Part of a small language model's weights.
Size: 15 layers, 8 heads of 32, vocabulary 664.
Architecture: LayerNorm before each block, biases, tied embeddings.
Training: a variant of Muon for these matrices, 5265 steps.
Each number is 128 + 24 x the weight over its row's rms, rounded and kept within 0 to 255. Layers, rows and columns count from 0. Numbers have three digits each. The size before them is the row's rms in percent of the matrix's.

# up: layer 3 MLP up, 1024x256, rms 0.0841, rows 674-726, columns 0-127
# down: layer 3 MLP down (transposed), 1024x256, rms 0.0184, rows 674-725, columns 0-127
up674 104:119099114110141172147106123143130118118082118092165118101177145123132123137074141137097111148139141065151132146105097169103137145147143123143111107108087132131149110174124137118101122128138142190133096109149141160152127142096103105140151166109143073078130115121130127093113148096124124081138147130150108117107131091110084122149117118129142111081142093132150093126132102127100123126101
down674 112:141133102174111108108078138104080147120115120130200120149101151137140135128118142137105107109138133160091168126116137135155106190096090074119113123133128106139136107126093156100156106127129136143150115115126146107149125186118104144086110142176111108137128115113109129099149145141135103161139135126156104143146195127083120139074162153126104082158137094157138130094122122139159100119116
up675 099:148111132103177151123136131148114083130135142143087122114125174151104099074132163127122124106129127149096149142103126110130126133152145153152161137127141176099159069168127121147141148097136125101094106093113125150111116143112090125142144138116152182113138148107093137162125133180156151104111106132160088163127161109096164151119148105119139167126105111127133153110111094146120144099145
down675 110:116110143085120133087084146169080096146118116087165094114117156170126088128132107144100183139124136116133118120132127102116150132152132149100139109142159100147133154129129150135162132137108140163158138105059120117110108139083108140117097132145124177130135068119126096120117103129162170098116100122139110120124151143112115132124153114116099132141134142145151135109151135113134158101121
up676 104:170118128111123081107091102139139142165118110123108135119157098154165129140153095104163126145101047122112136116114086148109113142137103146112112108140117160131104160160123141117142114116158094103124117132185163096117116110096092174145114157102157146133094138155136117134109125115148091150130088133126139134107128165098132128158130110147154114127135144090102080084192137169117165136180
down676 113:085109123124114127155154148149171140107146118140125130127147119103152117139087133187167119121130137141109078113108118132140171135137142133079160083093126138143171166157126087172086085151120161116154152091081097154123112156102121124157119111127104097113118109140139083117104149131109084137135164102070138119154133099170129147087178111147089127110147106141112101118153131116133161124172
up677 110:117062116067128139079151137120133105081107106119139159108143135103126138141119115032120137144113113125110118160136130145092128138121173123118138099130165071123148161132132146146134157116101090109145084120107135093118118168149075151133110120142134115177132112101122111141117120142140086125141145158177150111145155148120125134151137168156147142078112155122144130138150130122146097111132
down677 113:116117129087124166080101160129174112136133127145154134171137096101169127112143133147075106113162083175110123137117173144121145166091100106143121084098112133134126161120115146135127154121147127131133098136116094101166167103115128071123124129124121172111147103140153179121105107141125112086134103105175134109132138149116123120101106134165079101097129152063130126177153162139147141144105
up678 097:117141142160142114126109119118109075132150116137102135141137084149119108112136106134113150147156134144141167142133151092129166126155146139145136109124110119159167058180160125092140133151115118081133127133141093148144157092104140130130118141143160124119143108173085127152131145158109148123165162140165130151127111152141119156136124134144131181150163114118129099139127170142093132115140
down678 099:066141122158137107139118117132132144164140133125119136141123092137149171103157126146118115116114120144122166159121096137079153069156148138152151144159110095166157127160150114111155113163122118126144122113156130148156134113132179113127121167104147116156157148098120137181137151099156138120085167125150095069153166117139067170105128116126106149139149093144152145145101164138118124146112
up679 093:103141123129155184149117170136151126133152122104104153184131094127133116109137172142163133100056117068159129100120118162151079118146112174125123120108112115137131150158113122153125129132144091107116074109142116128161087133133123121138142136114169118093138112074129104084186133143147109109108118165080114134156144134140121125105139171099110142093144146120135118157123111133119138127170
down679 091:176158108160134135149137080102145163145122083136157119117078104123110140105108077129126118141157123122125145137104106137134165120070129125131099145095155151149093099112143100105132093120147148159144121121174170152126113088109141135121094135141117118166097093145114131155090121116164095122126115118113161152110086131082161124145154136180123161137097127124123153096173087076121144075143
up680 100:090127188153092114126171113122139086117130114154116128108125121103100136126129075138116142077117102143135106119158101169142114149097115161129132129171172092139137119135112140189127098105128114144130148096118176129120088104161138183122117125115159087118149175147177110142091123180127109165141124187126139193115140117110147123130147141139142090096132122146132138127097118119147096140093
down680 103:128109122096105100141165116168159126116107154148149138165103143151140109108123112136161110159115118167140159140097130098116128136127122137133137113082127085122147133115127144161143156104131161149141118192123110115161150143137113137083116172105068173113096104113120146130157113128117155151135109142136116126081130070155109118161129112139160153120148132125142142131108110138127101113169
up681 096:152144145120159113136121127144106107141103125133110078126134131137137144137140153178088138124171090122095088107129102163142182154118107136113180110166180158095124114140163098131124100133150148181112165137115120108098139113052077133092127128090149143148122114122174108140130115112114131154128138110150144146128139105099148152155148106132165117139141141071124131142103132114144091133142
down681 084:120106119162152155120113108141155131125095135179152096159107154109157106134064083071145162140104159109150109138138139098140139099125110137162106141135113108178090125119106125143143130153109131141148098149112100124121130178112173141158131133139125120155109123170135173107105128125078133140152126171099115154115165170173132129150116133113096069128127146125151106116146102124123141100132
up682 099:150133111133155133106103139124180117168147115155097162139096147099158117112145164108086173113152137128131159126158156118142142116182175146123125119160164127084120117117120099088178133161136116194157115061106187113148134158157115171102133142133128109169162128138106108155126083119123113119121155157157130127112151121151134144061128100092128106152116130115147154105131164166108132108114
down682 101:090155081116095111115139160180124078108111161145146075140110118127138154117145129101156123101089099096121126157144134140082128158108112121124128161170108136113149106118121120095145112156092143119121106147112178102128154154148128143132081140121162128153097128165143117163141138130149097135106150156126127155111118108091129150119132130148100209148135133114142114102125132142124113099120
up683 111:141123150126153108154087128117153100086130123100178139117117115145146174121119142125158092125149104138102183103136133177164126129114163136107123157160125093145115128104140139133149123161118131112146137109192096121095165105151131130104153103177098111131146054122076154143136116177145137107102107140140121126118136211136101103176116083151115105098104148098135099129118130132103102130122
down683 115:141105128174123150161140140134153128130087114145082131115129127096115146146119089129083137132141111088094103101102179098137179141137134110140102104142126135057141139133146160107130122114173079081091113155155146110152132111150107120153139102133154115139164095101174097094130136082145161150141170099127099145092164141146132173118114109138140136090132100118162143128118150123093098108144
up684 104:106157154110129101098128122160156109141110131147135121146114096107142151122112117096132117131147135133077130115125093130174115151117132135170141140166141156172118168143132124151125141120106163104144147144152163108098166119122097093126166107096091146119110169133149132127133109160072126151113138116142151140156117118118116092105136150157148120114129126155112123149135154123124129106127
down684 111:119066133146137136140126107156142142153153073178145137108109088157104111132124142135119109122105143084158095090169104157127122080091086146072164149164163159127100129105156157145133142152122135135136145108176120168108102126125115120153131172132131131127145154134118132147118143094109091169130112062106154142155156128118140172122153164152133131134139138121117112128111126147136139109133
up685 100:110136103116153117129110135126148134123142147130155109110151146125120091111142108113125111164138147112090126102164123104114160099157122144134114131141171090146086152145145153132117055156138166160144138120145069111155155136108143133151156135114112104178119134107118117097142134120125175145082115116137130138140107113120140105132143084102152180129078109099130094121138108110103165132106
down685 099:150131140120105145083154138132099138096134115117106157152159102126149146122086158169152131144156086170130103154094147128136074132112102104126150099128128131100118143112114128155126123123114078112117115126102140113138203130153125133126109140122126134119111140113114158155120120114116083108178139148146112126134128126119122139166118100140138148130170156114141127116090137135152149148159
up686 101:130129123123119094117168138099171141129100131152110124137145176104096113156133130073130114126158132144094144170143116147126114108121137098131106132139149179103117120144114173101120078092119123136106109127099160151110171148105125139138106142123125139136120129111103114145112089143113109103126085127142112105160123127131130119126157140142146169085106116104158118095123080117121135126134
down686 093:157138134121126116102113177136104112120162132126118097149112130192133122118122147187118114073109112141162133142144116112147135139143118127111129122190147100164110143096125087076117151162134128134147135145172096091139105094156155111130109108118141132142147087126140114110113147156154154150130164129113098138105169099131168101128130141141143100181175136138114108164117160126124110129122
up687 099:132151149102126106087122134135122129111067139137145113148160102146104146131120078130097153131141142104116121174161142166125119108123136123144175116111126147089120174131126147139160121133148149093142111139142125121114117107147133146091127131120150124191101173098145149159135140136137140126162123126148100121119158110168124129176134186131165113109161139144130115129140145094149100140094
down687 106:173123088095132138092113084114118150115126147073124103093117097104130146129108172111151105117182157132110119085124097120149160140142129145126131127139115105114098135120127120122109119123161124145150146109122114138153155113109091138148153128105085139129145114185097069096122119139164104140125154132111171077125142140094136138131134100100105174164127125105110093138136156125144166114149
up688 099:144177128143152079124101130112111128103112126130140102148082113097147106159132135101140132144136128115135144083107076151114149087172137160145101198162132108125140113132144147118123150149127139172149105096144114159086121113089141181121134127132144148099151171166106097114128114159129159119145099101136113155146124143127155116097130115117140084108110136090145129112154087155122148123130
down688 105:073125141100123131107126095130151158126125129173148132120115102135150105155054100114165138125146124146133143112125163096156140125116108094138123113119130138125124143123102091080141165147164127133089162100127138180140141093121127151109143129117126135153160171113129116131107127146195164134142140132140086107112155161126113140134152131142100095122133074147129105156128095126123153195172
up689 099:160142132128152119147149097166133106119113104130139120135130153179130102116074126118090112125092137187112160122156114144118142101166179098133110102148164101122155098108142168115106067146151101159153066106141136139143144135165110140130125152130110136155129085094118128137104105104122122132125143185166104069173097117132117088130133142101123131115164147133135130180148118117110140140143
down689 102:120160140119128161080118120099103149165118147111168118143115147100115125108132168137102128107162121114140103109082186109099124134105083171124137175092124138156157142149126096141171106119124140102120173144116113080123133142133169134103097139126166154107136155144120119118130161109149096118133159130141115173128160136110164112131118125124105114097110098142111117098100177094151137140136
up690 097:138128148141168186118096113129162102135106110118131100109167118126125123148104123143123079105115118096177195119145158118146144137154122142132107116151117155107128139122164156117110109174114083110180136098150079168114157055075124128142094159142143139116163160121117131092175121101137098111126131117130129106123111140169187102143100135164122075160152123105144081076132108098135138127125
down690 098:133164149159150167130133171135142152105120184093138121132090112112136130144113150120142139146144130120124112147189147096177159120147159108170132129123131134085128161134093125151060120153092130124129141140109138125128122132127114121145109136127138133102115133154145109101117106152076091110064102157136144131141118075141151128092126120114156114089151111136104100159157108162160136137116
up691 104:142162161163101152126155099128186124121151148125125142105123117124151175131121112098133173179131080104109116165102098121121128133097165123121109104133153173156096094123136116158126092144123146149093129135158149143123092160065139146160113146142140147143154118093134152142187149098151128184139114139125109145115104134178110076145107137160114138126181128127156115119160134098114104124132
down691 107:160104129103132142132136082160083126142100142128130089128150161155129117099133172070101109154155126120134116127109109154102100098106143114123147154100134142121115124159144155124142140147149199112151117134099145130160107161096138127119137140114157118123125127130119129146103089112157118122091122134117150092103134148118101129129146143113094094191100130143112165166101085195126121093104
up692 095:189122153138130128166146141132117132107094164112152110146121095116183103137124127120129099157111151082141148119138143128127094083148108119126132156116116124124123129153140124095077123071154147117154160152155143170109127076105126140104133098120182172153144108069154115117133110120131099090127112130158123092170126121128130141135135099100086108117129101109099108191114137081115135144145
down692 091:072145127123130101114130085103141127128171128117102155130135170131097157102118126147124130164156108116117162153148109136113154140132117131161129155114124142133094092121169145164146118137143110112104077133084115109143170161132104116118133112094089104109149127186109122114136132094152188166127125097114083156076153112137088084097106125129156127135125109156165154105163126139136131147104
up693 097:128139123134128115152129114141141115165136095174134158112146128152106169085091124130087079153078187093157129140153109093127106080134146159094104137127104119101120126137154151097145141152136129134134133153104123136142091103118095141099120093140167124111089149151119091102101122103106116142165138100124129086134136121134134141147141123157141143144096137116101111133156125115129112189130
down693 102:106110153085115088111121093095133161123113168139148110115092157101159120138151125161129173120097104109149140130134111153132167108145123094086152134127130106106106126109155120142112090160084106126136116118156107117124111151091088107167145140121124134114147135079154112101145128126130109063181134120150163140103093092222157164086097135121137123103169148131146117133123135115135122135119
up694 097:137125115151135124150147127098109134079123130112085133133097136133108098132139127132139120172078116141148126152138162133164141158144097103136162102153090107095122152116114097112092148095120130123126120108122139124138124150141115106134130151129165122131102112163100135114168135109139116131086125103174137084120110180084149132117147134112156147114117089156085123134093108117117088127115
down694 081:108132138084151164145106142156109120172114107169156124124130126159133149147121130107070133114184106135143132122104108117115164109105147159092130160148137159162157130152130115137148070127127118167101117128133112137135112121121155136106161156103094162134131134111119113122109156122106108130154163158077144144131123118177114143141109131152144083126183149122151112125138123150146168159111
up695 095:116107089137160109082148097109130134142134090149096119136110155163124127124177131125152133147167105121075156105107119144174133127138116096121114108130112101184137139118114159129125134168130128123075122146116148124140174100125141126130126141131131068149120138119147096132126104129083147115153141149126134163101106115117094112131139095175142094108118124111152152124063130094167089180126
down695 098:119150116132118167112158104136108133144093115143087147185095139181116135146144099120134131167092118124163140152119122132108107137165122076171159144139145143108171135104146130139091128142128124118138092127096148113124125135121121126136166086134099084109149154134149148131115129131072150081116103138086152119177149140175088142107161142121112129095134156124128107113147106104123142137100
up696 099:120153090159162129129121134078153106161132118111135117166132123150155184111155078135128146175098160089141123171152111124122127112119121110117123100125112063154159102126115159133150130108117080146124160120132106119151165132149108128122133133148155158118104136138131117137147125111097135094151124105175167138152137131100137146121118144108172141052123139123172123125119131134116098158165
down696 099:156121152142152120112099133138133150135110111112134131152113086125108124124112105141154123139135133155097141146131130130112114132128141120142180133146116092142106134116103147188117137137159123107147139117142134154123108132075104117127178069118121157105151153103140149147146169123093110117138146124128140110134128068146129122101095132138151124147130118142121126094107147141109163140137
up697 100:121109101144114123134169112109122129167105120100143122126136104133105102114114134139130115132130110092104111167161159116170100153144150073106100099141107159098128128144118176124154079164143159094124130135154131084110139135122137121103124095088112125172130147102150160120122099101142114169123121113131088130144134137120089125130130136144145128088130164081158160129145137142155156178165
down697 102:116098098114167094145146117142124168156127182149118109183143107171157159167141113100173123117141095150129110146146122117147093118104161141137144097138118164098140124104119113138124162133100133110107147141191123127124111122100113104135115135090099104127115122113113088120048131145123129107149132109128115106088095106157149149132134168105080130108121115111150127148124145145168099139087
up698 106:081115142150118142136117164143147147115152127140104067119105116108147155108124153147163151129144155117102147135112115103101119140134106118149140095087087127111157147132162123138100163134110135154088129148109109106146104117119140173147145178144169156126141129156144134125150115143119129114119128095122132121108096069122160127076137137119121120122146099132112146210113114133124097135102
down698 099:159114120099155160123120097147101131130116095107083123108099128110189087068118172108132126077195109096093158131150110132118148133140078134115120110132144138175123159150110130106123124131118131070159096106152123146157141147085116089155130119162142091108132095122129121150165160116128102130134127137140120128123173165127129146153142140144154113102108104111104113099095140134149151120104
up699 102:058131118110142096119129125110132162169099148152120121137159136104126133169174117078144108119146156125157134087098144111148144125155119123139145149110125131087142162161105152075122113154145144145153103120162134093145091109113108110101122103142100118104153182106140120124149144175127117120158118147156101096134120138145148113118102194189158118125102125149151137100097148147086108148145
down699 109:180123068081158111124122088129123102125128153137086128163126144135137128194102131108129121149140109095098123102100173102140102103142108069143140125141198133140124151124059139111117119137108113096126132158141165104115091107135124106151125144124138144166151134103128152142115129141125102089139125168112138117118140142151110126142141122168152112135106133127138109129127103107125119129149
up700 101:135176145127136160158078167076140157112126143125116139117101093172144113092131083127145145150102120141118124122162143119165065137101147126166151104089160115132146145109114152118144082142145127149146091157110093094091088148127154128112139099120164093104118150100108136136119102118125117144108073129107142144077132138144104165095139097112104132122152156165113138168138145114100143123101
down700 099:109131137104145116125151128180124145098109174121123191125137149095108134135134130181123115162169136149163137147111141115125172111116113154071118150189130098121130102112102118139096169118135127138124157124157124129137073122100155153133117157145123132150106122113121130096076134116141141077153106151129091116156139111115164106160117114157194135144108134116100120112140127128111134158131
up701 099:146146147130114107158143166147138138152094100115140127136136118136122115146133122128130136153153110106124139109118082082140104117130117132124165154158159113123154119130115133102133110167112187092145149100169125146103201128168122097147094144101134143121122136113120149133115105140148137106165130102151073127150151094078125125110122160137163118145123126138135119124128094136129127123134
down701 107:173092151098123113151131110126128116125120092129117170141160150143151140134110147104148136115147131147111106130128086112144149126146109121131126135148097114113105120110135142113098151164112079121120123168139125127156136129118083107108081148139114167104103099160103121180173068134166135165100132113156112147105123142114116159133146126159119132116133115140127084122114097091162116090147
up702 095:134168135109132143158118130154127129141155113120133120152140102110118156133148090140117162114093106158170113148098134128132118138128131149128133117130125103093166133097123113165138114180117115131124124115131138075101094097158150112162121140130119123127117147184103119109125074176150083150147083142107144123128132130095118129097148175134152139128113137104153134151098135100134119090156
down702 102:144142127148110149111099126129163096175140102113127134117089122143134139111130140100148082154133140121095123112155103133108167156141152104086089172131113130108124133128160157111094147113136133128168139135138148126127105129149115090105134145112099140134093127091129114144116185086139125113125157106108083167123147129124133095145078083145098130160165117145145122148101149133145101131168
up703 070:136176087126095114123096106138117103147103133113061091164092105119139139109121140114106118101099137186094120138098096107060116119124160146093133133126142089134122089115145167125116140171115116107114168152133100127155116103162143093121164121126148134105127144153125085135118121142106117081113134141106154116176095097075128142129150109150104171141107179070105087165143144159153105125132
down703 061:111134168094172113099130089149101108122142132100172141114151112153134126152101107104118095219118135124101121158146183127136141109143141156162118124140130151111106141117152082102111116095149160122094069117127137134140109128135085112092071112144134113134104131136131185116148102145128147125112094102110117134117137159142145105096122149162157129113130107153151124162157115110119138154096
up704 103:121141130147162138144116134123122133168121102110106128141143117152135158138115093144142162111125148135122161133125095134126100090165126129132111138104082141106129155121120143134127137131156126139098155107165075116116107132198181152166176144138121107122150104116112171070144120121115070136137135129115172152129143145093107167124160129140110128117107162172128130140126112138144112103088
down704 107:128140065147154126169098114109076148148127118138126129128146086110100146163140116149117147130106061138126110109147154111115129167099097145102144162133121133125177168168120091124124141123176107138141115130112121080097116135097145148107137150110135098135127077174137128103150142123123158157139171117126158137162128142153124139088132167122122133109145147117139148117130160134149103117055
up705 101:118124130134090152106139109123159136110132133131124095097125132135109101107118122139090154133138129132124154098165109183090182114124152113095116119187122129125113105116142105057136129176129131150130095097148146124092127114123158104109132131110121097168101119150111109127141109122098123131124118169099150158155104114103144140144060100097115138109134155111107138113111095124113152129117
down705 097:138075154153120156122118125154073116108149126158133176116131131117118112117118131150129112178109144115155132121066149121150092134126144106140140096120118108155115139134091131160131139089126144100112106157096104131139106185149106070134096076110105114129118134110151133118092151151126116154108151134116131084123125136102115155166205145154088120136098150139159114151136132126146135121137
up706 112:121165116115100118092096112124093113149181117149139149145131159116128157138133153143094153158133136135095158112167122158128161149088127129121136137092113112138137151124120144108137136144146109144135142118154127096124120102126162121152126132114135111132135105147117115102140125167138155138117169125148176120104134139089152153109151139116115102099190151132142144088113141115111130141144
down706 110:150103139153169117133114056116157137131081145161140139108147103069116153113142104088144117172144123102109111199118149157077133160140144148150129114129117160110135162119137081083167180124131129108109100139127125132128121114116112187127101173116131129161131137108126153112111102131079136111101133150110127137112136140144157096082119143106170126121119073113106113124114120107103125123119
up707 101:165140090132151129129099162140114110128095138170118099087117113124169125123148151156114107140111103140123140134110132163150142107163141189146106107124129111097113110098110092136111157138138142100139146100117121131125155100115088134074089105121141089079151133130133130154115134120128147081155104144120111161096127142102101149109121087155109096126076121118110156113149089180142133138132
down707 104:150107126106100117113151101133133100120142119113148130136146143124124096155131125153176149132156171119129087159130122117097162128122086124145138116132137161129104123093098111118124104089127127118160119180104146143188117134167124153119145164162120156135114127182137156139115137125141131177147154114140103080143103089091124143128138113127152113145112115139116087098087157169122119127187
up708 110:145168149166115113110127171146188110156108125161156100142141125173169133173164108153161141104168123150137133097138127132139124141099162087177081118090127134115122138105109143164094156122113098103125127124123163129122109124146134144135117162152118148148092142110110139117155135175111113105108094125110109112160166158103119128092079100072150130146136098173103160150146123107160121093155
down708 103:143177105130131102149113170135143111122131138130189117116102137135127122103156111153129121106138134153130156134144128124134067153086159159143124126088157143154146121147108153093074101135101146139109130167153147155173104139139105151138142155139181170106107117119108090130117130132103144113106117160084135086152126135173125144112142113152129103114117118120138117122149154107099141076117
up709 094:158097160151154120157151133109156146152156093130136122147093134120128114130100139132180160153132149086097110117133128158157109109129151143125106116141111152096149083106116093103106127165093148202142091161111148125126132149115141141112137102143126113055097113113157151157131095148100132112101117130115132161107089157148157101137123124096137099129125113140142112143160109149125115148121
down709 092:175181097135109119125102163154129135141124124148123116105068127129143116112127163142128167128113155159144113138157115120120084108127122150128183126127102093136153128111092186139104165089152167096100140127129172079127148116096143128125132142120106131126119157153172125157132114147155103146159121127116149097113121117124144104132111163130134179083115134139133136173124188162162122134130
up710 101:093144119158163099118145174179141097147125139092126125145151128127107174113123121131132132148112087112159134121137122122109127112134140116132170130113137156141141121153108111103138164124106123099123129133135133140135125206102146124109138145066107134156104080151139091080117094170132109156095186121130141100133116134108149142146108096161153121135137136088126161125117157120134126128109
down710 101:128126153151104161116118138119125147160146133142135137164085135142106110137125099165166128134150145121104174133127145143155129142095189141130114079163104087104132135089149123124100100110123127099117149160126102130136098081163121158126112145134107128163156089098115140133137133095117104129125097102119139121149164102139112118142154119105138128147116146128142154130146155153112105099149
up711 106:133165145175092136130107153113122122150115140129152141162140136070123144137147116127091066137136118103124089121103145096157097089144132101106085147123107110183099110107117102066106162171174138108146120086109130138150106168124146122115149134141124126073148140093103151111101101131125132110136158149135104146137164114159160133124150070110101126118102122143081163108116115110127135141143
down711 104:122132117147134109140112117088142144110102124122108151159163197096112134089101128103151131124110071119125152121131119121115156095128109107150115141143136107115159123148075119138155117151125120149134121114142102125126146106157104126163113105153122110136105156122069103152155090150120130154093121119116123106154058091139153115112119195095135151130127170168123127151121124135102152104153
up712 101:148106137101095095145135133116114110101113139127111129120092122136151104105147147126120139091129124144153169206139154158100118115113190105136125123145125153128153129157153120130171168116111110080134134098101163143135112128146096149130124134140126131166154150110105145152130170123081153115122148138173133099116125131131133098114115151107149137117087114121132150112120123093112094099127
down712 101:150130114118117087161151111151132134156159120146120175111150153158102131105148139117143107133142157124130140104100117153136099115114106189173130112127188138153084125110194109108127131125131175152122082112119155146098117120126146101163126141085152127141084116150110106108124140141122152136139147095134116114136101070174128120146130162115134098155127135122110165159125088146134127087144
up713 104:109122133118164111146124095163119132116104134178081142167080120124144103141130124155119174125154097131178127093110158109138150130105151130128103116135105165128131124100118119172162115090131083113094163114068147132134132106117099099142119137140120123110126130131150105118165077115167146158126135132108146122153145142086143104141087114142137127144112093101121140132151172144113106130129
down713 096:130120117139104139088155133123142143089110100076151121100150166126121123132137152126093140117119089128084086118149118120128102154144075128157142130074120095141115176101135152100132121112151161157166104139175136148097126182107166161119149094117130106114116121171090162136157137162092088137154141120147125085097133129138115170110125131138162174118137146179092134165101080151118152121126
up714 102:107143133158146108150157153137123091142142112113157123130125135096161142101156109140119138184161090098107123108144107154125145104094121108153107092187149174106089137133139182134116170141126163118119122107141145137132123126141093113129124126150143158084149125138123112087116106154085135144113117150149142172132110107095131119127105120137144158078146113129147121171110172163126100083131
down714 108:111150134116124079140093100130104135112149084132074107140098139175104125131075120162113137110156143178144093117170127105115147190130115152124147109114132134130137078130132093137129133138130143127151132137125133121068091153146127148152141106141108127159136133115137144118123130141101115128134125152086132090121109171155142113128134154146089137196136144146126104134151114125100148130138
up715 103:145131159200162164133116162106152157144106114175119108130138100101129130137127062159123080139133115099097172140135129137121098129162113132140104156097152142104145161101097159079112110131123124169176137176132179158117173146129153150096119120110139161150157149131156119117135156122115140140155116111167105118136139099122098101147163145134102140136154153140164087158128139112105112105127
down715 095:081121146071098084144143150113149102117121138099134143109149092136114109138129161129145119143127151141166116125111147133082118129107126163082139123162065105126121111131131128153123112117115095154064112088104082134104068128144077147135117124114143084121144105110127122168079118152152090104105099131140181095104157127119159147081120098140135153141108112147096125113097149095131171145148
up716 098:147168128116118160099089123151144118118120146120133135142111101085165177139143075113127133101153140164117150133160105135113104119133147143164140098104122108137154121148083087093123122132141172156139144117157136141160117166133162125168109108083125126169101145148138159138123124137113105155083103152154112117129168109098143144159155076120166114161132160135100108095129091117148140126162
down716 103:098118094105127133126092091076152146141144126106111128115149188063112160139143120129149132129104090131089113107115128153139120120112155142114145131122087130142135137130148130131175122099131144132138070119149103116124113138132150113126106131096061087099160111150136157139165100120140128174140109129118148133164099154100112154173129190087102125121135126129143121119139122105134075100167
up717 094:142128148172141095141128074126130084122181157157101136175117114101125112105111112148147117121162114124114133157131119160115096154143148121151115120096122115158122147101131136072129125111154149130157119122082149117154111160116148137126106115165146129127128159106095109103149171105141149156134104147159167086108113109129147151100129083150131101116107102149132108147131147177124146137112
down717 090:125148156134141128145167129114129119116116118136141121128103116169121124149119171125103169133153124133103160073105120103106140103128103147119158106134170114103113169155121141186162119124131112132108136095100091181125149118142148112128124118134142145143145107181148140149102103135112099115124152121137092152125107119094114135097101144096170134135119095131132107130101132129136085117163
up718 100:131113117101132114175107109112139125099121110093098088065143071147157144138150150088126116125064094110160096107114113155139127123142141110145163121088099084106098110128131119132140128096103134106125115172118118126127114138156101138123113151117117112118126170111142138128125110134111141151137132118089188136138115116154138091133104093108165095137116125160144120127164131126158140166137
down718 101:100176070124148146098138113158156117147092132127142136121109163131076118096101142156138131121149128148125121119147122109125153097131138165142121124146108142138153188090125148125139141147153093063088156110130117140117101150096131108140148099139128094160141107080122141187111110155154193149095132165150079085134108127138143114133170161158118097145120098162104094108092117161117113115106
up719 106:144126117118129130119172148161152142137091121118102178160144150130117149182131132134115150155142133094113139103182137136074156091134111135082102182145116125127122086126121172141098115117146159105102174099145135138169114176121137152172142120123097091166128114155118138113151122173099093153110173124079105134130115140120137127127117164081127133089128133092115151137123125119177140121145
down719 108:180091139143148124109059105075143114131150141135124129129111080099082118145157148153108118117138132129133132150153167115128137156127141145146085109111155120131103164157070117114164117127121110117154064115102162148129168105118088139090090138146116148134162086123135142113135108116131131125139137132125089160149149109139163134125153122163163144148152112156119133140157083100106118113118
up720 092:131136094124162090125136126110140102132111128144128157106121170105129173128157128148130103101137122118123116142141130171207119101076077112118104137168161166149115106136155151139078139118111121132126166124133133154124141106137125077110108117123131131141073084138129100103149132146154133152127160096156194131106132126149149097142164096153164120114120128139111139122129129081116152166104
down720 094:171133118144121109087103117132129151145167115110118097137138131153071131108118155139137127185098128184132151119122135086115117148152131130149162108165074096088168125106121138135178169123136123149133070155148130144115139080131119157111133127092138115118127144152131114148160100137084102141121114110117113121103143110085147118133127082095123128120148133126151135143142092156138113152178
up721 099:141108125064169132094110101142129136115153149144149115160106166141157106114142139120108121121118169102169156090132117136112102150128129135069113164100161076107165115147119157111122173129107146170160140157168137148156121129162113156112130146147159129132135110127140105109067089141097131121155097131143143122114108158100110142122099092118117136125183098112166133185182131116117140090114
down721 103:122126080154155078122137176113131121164100112122132147097171143127141118148146171173119080146142160116105132086104104161127135101101121138177123108143149170142086142098123111133139134162156112134117153108106112114134133148140153092142129095093115099089115099093115151169122173101170167155105131125163085106125142124131177109147100154110149111153112164139146118100059147128165139137119
up722 100:114107118127127152089158083151163128088127093115116119119165122120128128137103144136139150145164144099066135113105142157125096095138137072151158117116134122110131112142148084090151113084138110109101100096142088167143135089109129162150097091134133148127091155115121115130156153068114104134133160115136142141134138099137139151186141163126113105072151111102099171173109143128132131103116
down722 100:121138163123124135156097145088104106119134154124082139119107164098127132140101143101132142139111116113104128176143140156149122124180089119153135160093144128155097123139173111132136120119121197172133148160153105133145115175109111136089108164137105124127113124145172130115148124122109134157122082101104136109122167156115105075115106156146167127156137107129160085164144173115126084109125
up723 098:114126126112130132113109115141132124159116112135115119131070150114158103136148136109145128165169123129106151077151131118139136128122157128083166111079104135099111108109071132140087183102101146162123121157133156132147124129093121158149137125132170188110103109120139156156120115155145130110136119112137101156132098125105114093077156157144133122133116133125167134098170110157123128096123
down723 104:111121101100110122131134098102130175162130136116115104114147125122164143109167119114152154099085156115088117123168092157110101105124149108123111120161153108148145161098120094153127146137123138123130125080123116138123091129137101144100094119088194108115133167133156097143117135134151193144115161118104106122123099100111113160128115180111103102140125140083149122112111118090109117104110
up724 098:115124165157118137133083118128146126143147153093097113146152092122129096141106107107143094101094129160111110185115137125102115142135119097099140136151161104128182094123142123170145120126123150147118122108161138121175105113118086130121109142106146134117134109121108140127153122124144135143100101127129103107133072156149138087124112142129188094081157140129137143110129153105093146153097
down724 091:157101097166132132120135146106128126111088108127137151138126100121106116097140136148132098132130128117155078142111151123117105110112133134096131158112124129116117138120121124072141126129101087104115147161127162113128147103128125169164152124154119154161133157105140142108077132075135137116123116113141095132100166110131097194168145085163087175181129118073145099144145107135122149126131
up725 090:145157118124101133138112140139117120140113142130129119147139087168099110149077135090115134156100118096114129117151093113121127090123180092095150084098119163136155134104103160120177075094136155122135156171099149105178118125212158147137108101102102120114097146124111083078140132125148157108130100122126114124107139112087104126136062124147124096149142074097136139158104067128157172120141
down725 097:136105142122119142144166135163097085113120153174139122091120123128183142124170127147156120080152132119112150119147153124152141145134074138102127162114154109117119123108138073099101168134127121160142136121107107167118124138077082132109182148128144136144084151124150135157136149106121058142151121160129088121149152096149138109166153150121109173122135186126109114126106163128130166158104
up726 102:145123153115146151160130110112158093103073104109153144096130161093114119099147093152125123141140169119137128126121102096152149137148141113160107143123145107132132119136132181077120107167150133179133129119098189135118154133122123147093112161119105113098111114136141135161095089078095091147148126087158089184111113106134119159118125162123154110156112137121146088086175117124131143122131